{"d_model": 320, "activation": "gelu", "lr_mult_o": 1.37, "schedule": "wsd", "decay_fraction": 0.565, "batch_tokens": [65536, 131072, 196608], "train_tokens": 515600000, "steps": 4027}
Each number is 128 + 24 x the weight over its row's rms, rounded and kept within 0 to 255. Layers, rows and columns count from 0. Numbers have three digits each. The size before them is the row's rms in percent of the matrix's.

# layer 8 MLP up, 640x320, rms 0.0692, rows 415-458, columns 0-159
090:124108146140110151138145115143117124087121134120086153130163127141134116104152112120164108101108169131083089181135109159034128117135159112062139202072178096125128115108102157141111125137106128143126105147142126195139078146137118121088093129119171089155161119101129139117070126123124149101133127088126142130083120127103101110148096125132124114150112149129149141128140176171103141135136098139160134111085116130142157164102138113141130144133118113122169156107124105125122130154133128
101:122149133116135143136142184134093154121156110113111130110111052179123120089136105133121126111121121125130082144141135144090121147115146144107151165123136117195100165123126161122132112112125122128156125154126133099149117107126130102154107142142079146163147100121148119138110146126120146129114110127151141132118125152109130125164125149132139153129081170137093132107132112196120156130121094139134074136100104082184124120124149127156138169104124117151138122150110138117129141136174106
103:083092135132158155120170117087134110090121120118134155167118145158120095118102101110149124107147151100106128146121146121099130145155096087114081142124148107131162160148135138085078103110128148136154143154117110147159103127160138063119149141108145123155148091080134075145122116107148140132088092136179136139176125143152180109129128135123106075140118146118183128145154149134139107117090105155153131106111140100114117121105123119107167136140113129134189116138147131155122126129115178
091:156113154121118122119197125126108137145155147089139116143122126192175112106104135137110112104141132071118132141112077127132118109159150139159127163138105078090138081173128141138080092166094148101125112129132164101099162126122118092152138128127159088104124098115194138101082106060130113134102116136181134083129128118153150158122153138149097114167138130099159114109136129142113124101092093144170128179107161094157122155127109118078166163116114120154125125100170121136133166109168137
103:124149095126085167128146157125105152167164097172115141136170146135114093123142177125121143155099133106146106119089101165105140158136106156143150127129100123146111124131150142152111125126137155168143169123109141107154173118149108103098146159134129152129166134108114103113118135093099144128117112098137097152125116135151158131132115131126137104134098068091177109129130166121188139140143124154180148200158141128140117102146138169135100113107146126097170137133104141114138177107138141
103:145113172131103146161132171106166105126130115168111117174152148136104096114112133154138099107153121120143114118117112121094103129113130108141162101143127134145118107112186136125173127147078162123153062123086116132132111119098140114122129177153123148119119135157114113108124114153093132085168108122136145106126098126162102133126142117118122144146121152109090106130138109132134115113107116166124155117134136114140131093143131144105118116115094151132097114137084089145134100153103122
103:100170115110144162142124115158127124106128149102119108123073121134132111101107119113144087149097185114101092119162137161129162124121123136140111126163162128125140176104139133149087101137109132129166133164118104147107087161155096114108123164112110138138135102105133125109084149098169134146125108077131075110161132134178092095118171135123166112139153129084146114182163127151177126080100135136165107153120119117123091131133118160133156118151138128142140100125117124129135128112122128
095:128119115127119145122144112143112066145160126132106081107144126177119115126094119137141121143138144125139121139130133176132154161151115081118152164150126146132104193140171105134088147141073093111159145088147200122156132145188149119142141128107140124141123134116135146137124095123126145104108106124074129097115156146158140140142111110108119115086110142095181118154138120135150129179151125151148139116112113161129114108099124104164160101123152163148167127162145149127140149171131076
101:147120156137122105161114150109082095124135134142129130141169110168109099130136107111123128125104114109125159106163169088150127137164146099091143115159150126134125114152131144163104093078178090107118142126129131136095100098111133134141176115066113110081116114118141119128146121113154134094122113121115116118165087161120145138137159116146141134139174150140152149148163129136117114139155082173135128146180163094125081101134098142174120165121097116098146152143100140098107142134121163
104:151126149098059101152132152117109125122155103120138144111105157126171132115150180082115114148113101134120122118092113150112116169136156095094176130126136135129142157112110141145130086152140078109141157117141153106116140145133084125105126148072124129117161135103144108165119153123135139166087143147132127107167093190099130112141115128154142087099129144134172129115110070137181116136150147124133103140157169105131098121148129140178111129161092109096135136154131128122110109098110134
100:171134132150096115154161181109120135134148118142136093167152112141084142139146159137112130120092107113135124134153109139092149150127132100134150142108173092141142121157167144122112127112150144138135138143128140135155113120180115110110139165117115109148101086131114104182089151137173117159134131109152121119158148150134178203111129116126166144162105145141119105130134113139089124138154140167098075161115113088111118127108087125121124140143082129148131085120097076140137108102138134
103:111106134145129131145143162118133132128079155126102159141163171128076127129121111107143129084137160130099123113156148108102155143191173109136158135158173158172133142139108172139138146153154113124128149122147140134114153114130152135068110132136080118131096129125150160094072136098045112137120139140105108121090130115144090131144155103097155111101110113133115132122179173140130167121119165097133150153121108145108134143175116147136111153114143164117150126122123098122091147120112184
101:145098151134102118123102126080119108081143093140115156138132117148116100111114154110096114162134096125152082138115099103097120140147140106142123099104166115109106164124158156139118109166113150151174151094138114158120149161174139081100135105124114134138127092071104146119131068122111136101154136136148117134140137141151170179134114118106118096168116187130146114120161176162133139108163150148113183149109131122124113126153086122110157143121092125147154113101108129175148107130124156
097:098141117121115128094124142080095105134088115144105147124100139131133118097134102130139125110145164128116137096133099147087137131132176131129106178108121113129128172138145134093139128147115093136144095149134155088105172090141141092149159130129097097180162111156174136114160121126080117092099105155150092158144110142142093132184116110145140085086069122126130102106118112152092127145183134135113116117138163162124151065161113162136143107146101168093122095115159125142105152150134105
103:144133128127106123165168136147123121136141119155083142111122098172133110115058118126131145133130131125170110144170112152136130182144112174123107133113127102167169168128131152108116125131133105131123122127090152103131129113162140094136135122155154169153116118167158143111123138146092139160101118139164110085173116137090131146142125119161132137154121118101142112110146092164110143131106126105160136151131141090116093080133107145121156103151133158081130157122113119126121129119135108
101:137101103143156119098128162113088151105102091134112108111136101140095125117140158115147135153078127118111125121132138115129171151128099084115158141150147121132108125053157120135079112122120085167134105150106149115129158112153145172084149136112094127091115118099178146159132148129180135160114132071149107129156131146131171107134140146129140138137159118114120112097147084137101095142125131157168112124127137142113112088143117173084125173175133153116103123104099089152122127136120148
099:126128132115132143108129142115088101160132107093075151157111115135165076118084114156152120087138125151111098150112137146150135114110130104128141134137120145176102131153163155141143124160120132143148101114100135174137132144140150102111133190165082131100089121131129126137140180159102111152103127101121111161143141126141112157078125134132115130126127111125140141130174108167149127169091149115147123189134150140137057104139103147125141113132089098114112114101111096169153128122164102
109:135141156121121127170131174149128122129094126167121127160202128092160094149169111151105134125109111145096099093133130116124142131171130116121147132112131143152168120150122141160165105129120107159139127123147131130137106079153149120104105144106115114164156094104135124145119151106099145128134104126163125127137143118139134109137148125129106120148152163138129159118155143142142124117117133190134145116147103113145144119177157155101137156087119139124138136142099086141101067154131128
102:135121101151121119136102154118153135128164110136153100153125126147142081124122082117134134131128134116094140133107123115132127108126119104097201178164148117138109132122125149138119098147098147101172152132105102119111150152128140156100137141129121074104082164115108124118126091077104134101111120104089111117149145109127132104140101144118176111182154108064102148107133156138181129130122164132130095160139135099136110134128139134109124124078138166147125130148117082111113092131097121
107:116146084142075110102188135100122097100079099129107157138119108137164167120111140139150161146117119128055129144119151110128149132100159147145094118134121146147188146139124128124142105105119150136178142156107119121121154137136139140049153173137141072147110101100159150111114139167133166115094147135141127082138155136150110155121148134117129088121117100151123092145129121131125157150109100127126105133139086091128113082147120141187115146151113164105166178138108091065143122091124123
098:145183089118119107124143140100118074124125110100126125147172159150131110160130129104177134117124147137114113096184092097093140169129117083103135117144133129163143132143148143161115110128107069137148107113110138112118084133178174148098121111151172119152089105132128191118115107160104129112090120140112117092141111136140189096129138119149133166104143139159138108122127096124112142125138132141147135161123128095143156106152104135130139161136114107172129154159170156155088061157096112
092:082120151075162146137129111138142140151125131132091099161106101120120151143083105121095112102169122131134118180108145133125139117148143125129098132173113117100152160126134146146132146071046112111150143176138199132081150133155142170117098157134165121159111154120151104141175112121113126142153151116129097103148120140134163132142151116174132120078075101127146131144129082156148149118114104112133113159123123124137130080103132127106115086132132146155159128115140143153084136134132193
101:101164116094114147097120126129105076130101135106106130154120116134125082163140118141141148170116152128133129127139121186097145124137131111118124084114136117153108191111132120127115109152129143142135148112123147146158096140119093090156162133116110129114200094061189161107130103113117138122147110142119135145144141121167106121114104121116124100166101130103141118159128106183116157093180111122150094131154149085106100064144106133162102101120076160131154113117138084093150109090136103
099:101095145151094131106117159142108118147127079131166062159129100116130098151085138143095071135150145134113062165144149135136134125131148115188181181177150110103100137130181138134081119123101149087134142135087140120110122133076133134122115183143126094101155118102129148127103137124134174116113115132115167169164152118138066128171142114176166110160117101067117148178150145110099183138127108158112125179132117124136107122124152144123102115119105135073120139158126122110168130122150123
100:172121126155120115130136146136092110135143124142147162181106130182156169090125115125117121171119096082119110084150118134154106101130134128117125135108124098120135146161141144177104156153081164123126109144089089142111145142156125083151140132133137111110099126106135145144125117082161120128144091123142142122105127114118075124131173125158153141148144108137138151115106122136148134116113091143113078104155169134140111109166141128126108130114109103114120125142101096150115087104117126
103:137144155126121140163124143116119144089139082153112123121148125105178143093157166111156115124114132134163111156143122172089118143094192152123131123171155111151151159140146089128119150138142106156118121080133099138143145106112129150101134098152109186142113105127123085139136139124124145144138124091152128104123138163106133106198150153093120124167118106091142142165118123202139168145115142125165098118107135109145097091173120141149082094171090153132111085101132133109153122122116121
099:141103130098137090109128141160113077091102109112166177104137124152137123124169149136149169143094092113106117126126141115107118138157122136129159141130124119090100113146146157114091116140153146121159118115123155141103150119114156128121125126130125162127183147103094122095148100147119109157121141147112139159148122164143121105136174113087137113164160129109127161173150170110149144135095115126160151188109138105151122131118114134129134160119105105093140160141087157166135119128098168
102:129123159142090147130090149142104088153105130110116083148128099115125148129162138121097124120113123103087114139119154130119145149100102156109115175103123104108129125159170109126125168138091132126143146129112120148093152126159080096089149120130136126122133139130111104094111123090142139097105149118153140105071128159147117145159188137133156100150165125154114132155122147153155203101123090132133119174121144165142132121124156135104139132112120138132101160102140077089142128142127154
098:159134133130093129115129172127104114094091126142103079152171143134104111094124141109104110110124147111097070130137090172126124169145112139155126160139131134090136144090112155136121124132138143109117162164147108120152137117153080139063125155156117151102181131104132094115108147107086126075138092110111127138108147135140109130138083118087107120114132148149163111127150104139139150090130107189129134137121134090121118111133147135160130181117112132094153133163132110121129132163153139
094:104125144152053130116096145141117112151103102146119117123124123145136124126151139099139081159124092113110113097124115129124138142142158102151136137168145086102117085136118155186105152122079145094143134127131142143124166128115136134120082106111137095129159096149113114108102114099174089114137094137126105119144162123130093091141141143120134113163181126096135096135138116128146140107126139138171111150092154124108127163153134126085093180106122142116122171130165122094094134130163147
100:103146159113097149174146159115156103092118137183076138133175125105133129112103106128114148107147166092109118102128142119143110119149135167122106138106127114102115103131166073108146136100116136140159074117101135169070124125139138163109122140123120155161119118143098094171145140134129081110158141118089113096107166174134168108158155115172130085117135150100170107146121093165122129103128129134121108155089119120156121108133133162116164133121120150144146149154173102127131145120103156
103:159173156085106125154125210133080115125113123115157115146144119160136108127134131151169151127107162085096092124123095151128117125121129115111159112075139106120112150100122122163115094127102125143146155143119113143147139138168115134142146150125113098118128122117160138152140071110103127127166126088136090113143173131128116132123141113124148137142164126094079099153179131116162134139100094105146118113116106099150136132135124114117164152126100181096123119175186142168160109147151122
096:131142122120126109131125141100141116178095145126134114133157108137130124120148147121143133159112137162155100142130118135120123141119156128107107096148142173141136195109147129109103110160122130189135108115144102172151117129138120122120112130149129106139182121120129117143090131143134124101148126093162124157114112147138138092083140077153159146130103099069123115172116108123130136134187089101141130135101158127157104117145149124124156166171137147119127128114100128140147141109140152
092:132132147125145104126138142086114107094129078120143099123157105118108144104131142126102115112122143106146146156107132117133135135096114159149100144110124129115145117099145145118105117134078139141144095099145122130105112128156101095146189126076194091162060116102196132125075163135121146153169154143142130112142147163138116160114098143118136091126162121114177125116178123128118144141164117149126068123135153164116129125153127114159159130145147135116168128130156092140130119128110157
100:114138094115130164120130185122111108086136123135103112125156149104112140105135134140136075153138140147131101102122145105136114151129102125137105152137075150119151113158117111140145144100099130126140092156092102116116182134128109118076167145144157121127103179181128116121108111118113146106102118114126115158120143065100090116125164126166153098122122084097169162130117137142133164111146088130134110141112139153111091142154146160135114091122111133085178152103082102137108155121153180
099:146203148059101166108150171119118139114143161097070149158153143111130112140137106135098118131120171159069140120104114122122127180137115144134149147123147112082128157145151140147119133120131096099125095147118085176098100119101100107125129130170150090165124121109147149128120091148141167117107159110153081135108129170133122102129103111101125132083122133118134160189130153126137126125150133125099122134159135122132142108159146132139125128125113146107144144136120102116151089113095151
096:117164074109124094179132126129152118101172106084174162153110106127090125138111148156114085107122179158133145145105096160173142104163101080095164142105102115115098098134120106149148117127097078098138129144083123137088116124153135111138132124132168120076177109116139169135114151068172139093127141129153091104109101107162151118148164116105125116147080171122179140112160140118096102158168151132134087135140139095159122131120133127099179116147128204117180144111148126139116117113129093
106:098129114119152138181140157109054115120154134124135133149103073148109143102077116145150106160103127100142128120135137140109130093140106190095165156136165131140133088109130101142086085173090146104128133157114141154113176127179129151103120116126120146089131123115154125154134132129146145104141104130176127122132137120116130138156136114118143133128170145108161122093125143089144150120103130169169131147161175110146130105131097138171111104131099100106163097090129121126143120122118118
104:177156095096136101114128123122136123094111122138087100154122131140122140102136137119118080109105174142157133158144140145164136135082098126104137122142137151109158108166132143132127123132125147123125138125085143145126092103154144117105143132110156111157131073114125145071124110128161116153122136122173126144099103149138118157107146126069131075105129119132134138132168112139145150085145114174169115113133103116147100154139163181124106156167138095101133147097150135102094149126109123
099:113143153117147126111107128080106137116130131131181147155088121135116099072150117111109093172124120114131150117100154144109138151150120150080171181138142143129124129146125143113084105110140130107154124123101149119132143106134097125080134118089112107175100135125140085165090106042132158097114105108124146098146115145106171101103144115139161172148125156123124094101128129171140138120128129171144141141128134133161125142123090128106137143128140158076128113169139121132143118139072158
096:122126143095137138140121125135135079127123087117159143119123127145126096148128128126099137104112158147108099153116111145121087184114112141147105128105093186150125152151137120081148096128099075132136176134141123177140136161144098118153132139125175075095128144137141124157107112110172126110098113134148138118158127119100131184159121128127095104132152151114121126134158143142134127117116107112166121151159124110145137103145124142099117133134102126122135182146116126132085118151130157
105:089125124119116138123150148138119122126108101139112112124086110117149120088142071116140122131097119120128152152143155140097151125139171097080146143165140112139108149138136116126056109167092140124144104146131139144097128122174143119090144141159093112104144168178182105117149097150118119103123083110149155131140123105150117132120139131183133133112126119084158135168116148141137093121110155139117143122165154090122117135158128136125153156125124143092134166070169125110120128153133169
098:142114108136093159133093092117110122104146098129161095104187133187145117109139111157162156108153140154108112120116120124161072125153127110152144155138128150131132124114130119149147131091124175125132105134130136123105125176153146140151097173121153121098111164179088122131132151084109092114127095135127146124145142151115139111085122137159130139125143162138130130147145113116106106146148112108169090151124131104164125121157101114184105140163119118118129146119085129157160101143100130
101:146188090134064151153140131072116139127138123116129152142122130108113109114124081134166148151116096138138141114134102130143110135126120129115117156125133147081123148155111140128142108105124160117109109156115129148126176155131127112099123139133118114114110136127120151085127119113156154106135086116096158163096156172141101154102158142165137128134127116152142144103135144139141131165134132169108135128093126153142122137163131167115073135087119111079135147088166085128131109118131107
# layer 8 MLP down (transposed), 640x320, rms 0.0468, rows 415-458, columns 0-159
093:135111089126175136140087135155095188110094120165128088150104118160128143128077082139125131110083094120131104146085141122131118155115147124169123152128106114092131148094120129168114172120157155143107134154089096123105143139132141132133151141169116126114132156141112095150131126149146086190159099100135118117149103117096102125132149116148133140108109147118102160131098138122139139117151117143103152124132152122151165135150086127110113117095109135105098091125101129110130126089105108
104:135112134143174105142086134100163086170078129111145119146119111120100110092106139116147148119127101117156151106142128108119165096137144126116085105147141094115112095152153151144148121073106138131145088135135141169068086126100159059109130126118106117146117152131165143156128135115135144098141155123160153108146114102153136100095144149157147167121105103116134117140143109155128130181137137135110126086100147135160166088124114159136097133130078165158142165151170108165124113159134148
112:138094117120121139070119141173129120135156107132145125151148134113121117161134161143144130138139153129108117139099125143091127130107097098127167113096106145088121105149145109105122107093092129138138138131137140131120127114118153107126100111124135145105171129102164149148086137148104117104171113131139112122128104146097113170138107068077153136157117101117110171142173142111168117114156102128146121122154113119126166155180132133080107129133137134117111079106141144122121145175141147
088:091141139050181123112127119161132145136124085126143124097154101096132159141147172141122084140227156131131180124149085147152153133112152131137114103112120143134115130052139108149124125140118125141058128135126131077117147115144128142123132093111098130111161146165131117163090162127141128121122147114094133122152145126131143103153104132136163148141117151125123164174114125147150101102146115149094095145127127108138109140145143128117155132109136129136121142117129100132111143128106085
102:142097115116201127160080120139165118150139114126131100145112174145162115167119107106125175089135113119147132118117128132149138101115147161145148160177163134108116096138135111110138153137155080100128086167104136155081131129141141109154146099142117076091137117173129143140143134149096093154146120145125139101134142121093152127084168136100113151146133123113100173155137105115110059112100102104145141123119122130150159121135087110100147170099100092128091130164125110086148127119162085
096:160140104149133126108106145140175171106114101170153136131164137084119154116130124129140120126154147127063174141139094182122119072140171100123118175128124099144151112118126151114148126130128150147167112128129123095131157126115119125117133140104115084156095151145132140150121146119122145125117143167129148108131103106123108094117133134129148093112136111121131136129116160130152121128120114111117114165116109130162151149135145124139131181096119111150138113170145134065135137124115112
103:150140117158029129126132122155093136142099109141149135117093121144126092124123113133173150164097157101155119096105127149111131132142118123158129107118124122081151114106132131164143109157115125119089156101139120091127097118132138086131161119129133120118137101091145101108125137131104099124141105127121128132111154181106167122122141132143134127082137136175111120127063101130117115144123122154099104128117140136130134151149133157133111129172130092116122116120164174123109124153120123
102:111147109137129145141127173111139153185095120126141151117113122130146124148147178151168165119175177089117145082104106088115131112145124115077119112113120122120082135186158149162121145146121097161104113170127088128133117132111152127129142102128074128096148098092124099127125096097127140144155133101151155138142136130127117103120145152126118141157115102109089144088132187144135129145117128103102109135130126116160132136105078120123080120112128137136098154111172122100134128143149119
102:137146111120107129121141123140172118105155101130145136147181094120115111124114098130100072107158135140136097144124090106118132103112110127146166110120089176144148108126112151141126129154123101123136083122132153101100142156100121076165137138172126129119110169113130090163088122140161094149163129174188118097121128141121170144117097119118139091090108118127131103112115143138129170181128146095110145097139145161134147120106110148115127143117138234137136126083122103118176157073124126
104:127151147115161174123110134145178070140150159097158112172094113137106124115098148112112177174142181150101146097108067194148160124131111087160143113124121149108105109119161089150150146144134158130138132100182121130119108094123120115152134143137138102183111179126095135131100123191115115084145138138140099124135143092131141112107115118103113123126136143141131125121148145128107114105097182118132119130119126123132147132136087074134094130093139092119123121102123096178105101149109176
108:081108172148093131133128117174110124148115135120122139121137091119125123135128118141167125140139128166104147134116099178109095129109149130143140158125111153126107148115101145129150147140123128085152086118130073096106142176126170159115116137134153132173140123108125148128091114135102171121114121117100101139169131134102099150136149184122127139111161109121123076104120138078143096126147122123162142114161169125131117141101169135124147149129138088106107113122174132123154122109129084
108:126120127144131170097094085103127110134117110125174132133150133132138107153122110084119111126133105114117096143109168139122152138085170133092114094121130137120127146143179131119147105133132145090129135086155155140098092117123163160124123128111159110120144132129123162102126107106159130070167119121133150130100132137129152183095141124123171148090085172124137116127105132136115117129127131158094076103157118112151178133123100100126117139096114147138142123137096123134167101177139130
093:141108143148096132108099134093136138126119091133115134150197115144133118184125143098138168141143166127119137052118146117135180146112141115135129128157135103166134164144122129129112119069147138095152164113104120138121165137144129089132132120184101180122112175104124120113099139051072129126106161114151154135116111126168133119124144143117120110186115143119138132139175145139121124125105107117142138135140121118105118122124139112081114179121118121086155121112136151128164108093109149
094:126098115170161139129068121099119109143132122108145158122178148165153104085111153186110132103179130136091121187114144110122110144133149130134189108126115119086163121130121135112125141160161119125161138120156135167142129112121147117093144138156148113120116157093103135113114105107106106113141170158122191161191167106168157083111151130105073145142154144163121161174115165095139135103105138092130093118138121109122156138120125105119129132099130142138151130121145088132149082155163141
108:125137100153120113125096109122138133132133165092112109143152174110101138111141132124141110171115121140075175151147104139154108101114106121124128104119118185118133135173126154123135135139167124102145127130093126140086133128131099173116063079103133099127110118109073137139166149101140152142140100155151143133099104150121104103113088125182162085114162134151134150095137137125106094078130136140140135134099096197177143103137148119148166082136139131095129141145127099126119123105168094
103:119138124103085145150103109098096114140098158115131105171110164132143113200126113088115118150156137152129106165134133112127110139100120089100138143158157116142114154139103153121142159148129112166091153104102123162150139065102097116119107147180138135129180127082103146120087151112130133116134126129122101103146188134114134108113154122163141107154117143178138152127116132096133141144131108139140118148148065170127189164066101134108153090133133134124132113103123111134082147111162127
104:101136110128130124107140128173152131144123159118101148129123130083138124115079142167166120138124082142130107143152140115111068183086098093137130116145120135116104144123105094152126109118119125053202143124119147159124122128104124188113108123159160108094144076131139138119150158124130094081140130132137079141127121167159153111149151091124117084144122146166172192111105136098129158128093151140132127110125119114115150124194116104138069132138112130141119138096134113148143148105135124
118:165121114125115155117138149159130152122100127123150166113130164091127141096145146106132130114127136157143155157103113134115116119105115104109137146144140141142111101120135155120115126119106110157127095118108125135170147161107190137121152141157114122182122149110128091189165144068117123133137131125144136091139123119116148112146165090110130112122155149096182121082146155120117094133116112116140140163139116149128130129092121113105130149110162079101120134126135101123102169157150130
101:151124129149147106121149107080126131146129129092104161121145099121103159133143157147133136126109110104131093146135150070102124097129145151104130138124132132123137113146092124094112123127099141151105162119150175142125156116122173100136110109140085155100149088088099175095152092128134117097115172138133090103098115165098110146119150109163097101159075159167108125128137171095134147156122107144144103129139136138123094110135143118123097138180096144120188139129125143127163109123101137
113:100151107211136115143145175110122162119121151162109108092147147113121101113156124143144126155108142148104162105125111132117104138129132086125134101112087116061064157123148121111132120082101135098153124125114113138144167130104167175112152083116127141165161090121123116117177125120105137105112095087129133113122110131141131140153157076125151163109151128115128165113170139152129147126141126149128129123150141125129132143097135149146137134119129146110144113129087136118122118114139135
095:138137154156148113144117138152110139136125160155129168130162188124127146132118120124085129140121065146140152127138139110138144141105146159135117157160155147179095164144136098143116100128111149108094124115126129153116154107149083138130100093171151193101113124136111111138101133113098165116134131184118144133126136139101131094097124120162143150103152157132115099146128123115112160181128147127111166128149123167123121153136104137091105144134073091097102107127138134142076137117121136
084:142097112169154108141118080118142081142147141137153106116182165144125104102151169157177137106167102110117099104146120119094143157120150128136125065076102132125116159127152157137121110194170108134139158122133045180118175123150139129126093126154090161079106136128128170130123135108137145118123084116140145108118129173120103165122146134122129120151141139165138118126115129132102105155152136155137142120141107106091143169114087102152144127120090100135142134139131117127109150161155137
107:147138120129110197127118064131150097140121144098124107113139129123167123141093094102145135126107127157124108125112088142107175130108112149112107134164182091135164106126122148137140135148149120138133118163105163173120124085124159110130132134083128102125141151150139189133109126121103112130092179136167111124084139111144115163133108149104101110106115078145206154139164132147127160200141099091127103120125088141113109114150112124107127166130097122124088115109114122137142120145082157
100:126134163117113139136122159147157123139157163140084173135081124117149128140135117119135154160132148103116185163120114152084119129134132132112152153154127137126165086132114155055123114142111095186159106132128094101111163093124094145093142153126080161130145150158134112165161112124144109145139150096140108135080066174135128111113117163119145066134189119174103121112125120088132094133149094117110126134085143158119170116116147116143131123101120092148107086083142131121112085120130098
097:103169120144125107114122124121122167131159070122115159109122096162089130145136181129097115099141130153113133146100152089152159125120141139132141119140125077083147134099088142137145114132090135163119140119158075132145184151115118125141147124139126162136166106166141109133101085137153114194145108108110119156137187117146125128145104116132128146123171113101099127155124165139120106168121146100139107132176114112067151128145125131149118097153162124100140095127131117145111148103119153
106:117112163115108163108128105126131122149129157134152122142155116155125127136143138099135096133137146122136174126108113099153117166155111109151104093125177127189113124103157149123152147110124095144124130117101172131135125167113105077179120134126123156136183138146145152136104145161145117061140088124105142118087112129147132097125109139107113084099112160138158124099087129090121091134122116137142134122137108135123160108118118095058101112135137102125174147137095148187112111107129158
087:152119101150149101129161121124118162088185122138138143113116113100124126117129091125132121113134122118111115104099129160117122143134159125100145155131159145158158145105118116137139151160149136144115140134133112122129121074144120141126112087135120097142136137098093112136099133110143126090167144080139097150104100107107118127117125130066104148110108127141122149114129109080176138114170119149147146148139117082116120127118135136098149110130132111083144119109096120157190150112138152
104:155105146136155146142110137140110141107126109090130153107131150127111155161138146139118081084129080142147108156138148111132126103153118147082094135108137089126163145142119130119063142158103128132119118151082158160125134100143125128132125136113109101132167136114144106147129143146137133102116148159136107148120080137118136124173102116126123163119119092089115094112128124098105133139116126126173132048114094133111146158137118147161157142122113117111136107148118155151115081129131116
100:120143131132156115163072146143150140120149150184148137117089094147120168103177133124163193122138142111149125108118120129125138093124140160142144111132129096083133136142131170091134153117155112125147140098124148128097144152129120105147082154130111099145093076122167146191119137147119090124155109087155139097150150163158133126110101122122099103141141121127099148146085120090116106111094166098122156167165127133118123157101145109147134096089106142156145166096149143145146120142096099
103:100119132113106097125130145156102123123128124136107125175118188101135103187123159108080149152067146128112150160128138140118179137124140149120105120157143124135144130141140079134214097146120155117151143133177143151104156133141131105099118150150088128160163118132135128158155120118108101138152107133086146134126141106098139136131118136107123087118135151139125131139133108130127111122112118088133112144102154155160110105134127148128114115101167148117093109154099075104161094137137111
109:155176126128102088130146100171122129118152157132113126129145100163139143153171122149156114143102085119148130140109130148100123162105128133142124113119135132052138140127109165104135145115128155131109116130153147142145123132117114116110097128149120120124094136145125101134138123155138126139109115153146125151134158132149140154197132107101134117130154107157130104154102142120136121143109105118133127134095139112085085124120118156125140113158095146079141098108123112117117144091127104
096:119145124122163133132115119155098134155170140176128132134136149119117152170116133119094135138167150096127139103108125122140145109122143109104125131113145112104153135125104155093150122108084098092033158154103070149165122085148127172123146117132078098138105141115150125129136162130120142108133178146131127122148134127161115151122116128114173144110114121151102091124149167136132089107139109138143113116114120115142121153109143128125079144132159115085137172177140107121127151158147102
103:142110120108135123124116100150111157168142132139115104155136165126095128116117129124073129133149090143113147120151124122175086130129118125114162122135140130127157089130155108134118116108089120133111157102137188144144131070111146127102134137092123155125153143093168196142115141122096140129079124177140135113128132129084171133108120145104120129157089117135138112117124201121166122160140118135167111081152149143128148132136086152112086115122119127143086106121157155144105155162130157
098:124141115127121096125167149183137139152129158095123170093088150164128119133163125157156142167111135162148105124150098124134066145141141082108102109130086148118118165145133140120100089086164100112160129132145117121118112142105118119148113118115150125089091089145067113132139107126160125110143094135141147090095094118114144157162178113117071121141112123135112168130081134164114073158130155088099148180164149117145145114109137151125137120109107141133125151089124109103134125078118141
103:127122137163144161129155128119112115112148098147131168081117109150133134166107121128158121146135137099127122095106154116111113093113158142165168124147146132101113122142132121149088149125156108173137113170139117125097131125071115096137112120114130089119119124127128079137152144125120117113094147122159156110111123099127100153113171132130155149148137131128169148125121057110098126145118053165095082103126140139112110135172117133111165149146096144139113118168138159133112130125139135
102:074110092110145139163132145132056168120141095133147159110080084130121170122114137162128114104159130123131108107144136098110122142132144140088130115119108137107100102152087127139127081104118132119170141123142106137158145141134122107107137122152084135112177150161126125085099159172140150114153156182161151140134182157158145181158117147069155135150087128143131105135114138129091122128091158124134175106137153128141162143138111139142118110118127141116129126085130145159095151161121096
081:107136117147140164124124175171071109117126096164167123136113136143129141155158162126148140117109084105170103133078120148130132135150131139167104126144132128125121159110112139103094110127159135157110139103089109150120155134127151170139128093133099149146109175112157112080123122121108126192113140111112133107118167165131119109131136132115146117119118128120119113102159121134150188123106146131090125106148075166083147118130102125129063145124142102132142128113123093149118114116171130
106:120132096125147147083146135134116120105107121100135155145098155135124141106104088159124100153115137089162164172125154129152087127123116145132128121139146148144138136107115142115092122107132147137137159122108110139138124122147165136170138157098121099141158122149134081119112126150143133135112106166142128135147158121125124121105122154105165133124119097177133082147088082173166123132124107142125095077114137123151124146096076113109124120147126150093112119126106123106097160127055141
113:105147102132081150135135135110129123100094148121139114141128154145139137126138156104139138162117124147178163154123142161152117183141138114113143126145132142111129135119119082113101128138145147127110172161125131165153106105123136103103139152131139169154137135153150102097153110146183123125124135119133097122119195116061131136143101104111143126113135117134162102116141186162148092146154092123115139112140089128107097096136109117089130161122143138099122130124126136144183113164151135
098:105102163068128121187125139137179103118140124157088169114145108125143187183145106124081132135108099181133117153125163103110114133128106141153135117169110139139174128122121118117182099168143148130125116092150148121132113141106142098098115110126136095146094156156138153110140114189130147126131175185116121154113112128119113162085132125106127097124104126140120073119140158090104097099145108093090149133131165114099112143094139123128136145159150078151110146151145127129130168129125118
086:151113140140154134128095157127129189129126086120151120082086120108099118128104127115128102157114100082097154077132102136135104143165121135127114103124107122124130124122153113146122113175124117112120114123152154148155101099155169126089125171120106117201124159123129113136138114144125151114125069105171130140159119135111136103107122129092169137108148113095149108142153088118058140142136165100094151124094132140118134102099148153102145094090093145154091155132145133119151153110109168
113:103153103170130132086121139061117126109106089089105137126121159136131102110099142128129144148144127124089096114136116110145117142144087119140089179151087162124130147149111113129143127124171151130140092132115175142115153160143129140120125149130138127154184208107098108138116080147106103101091118137137091101121090118161134104144098097145128165095138129147118125114152105143123112108172121155123132135086135145143133134114132104176099120125081155179163187140101140079114119152115150
101:135135085113119098117197133165093125085116091105139148150095136143154168094113095128138144158138103151145173135156148112105123134146118155139127135134185148115160112132126134138074076109120113117131178150175105145123124153136129141128103167101110173145149134103131086115125158112115127116137120115114135111097135128119111145077135134118111078093124105143132098121170138141116122120159093118125100123120141089161113153093150104156121101135143099121119063152092151099116141128164121
104:089156138152088153139130113111135167085142140211120138129105168128139123101093146097096102114076148119144109143110123119129110087171124107136134095120152110123153146107104115129098135133118119112138141096116082131176102193132099092141099148133108128135169176145150101142113146126139175140124132117140152053132114133172121139112105124110126144113131134116115147140148141132133155132111099147150138133083151081140143070143118109116172083171131127136111125143121155139094112185187141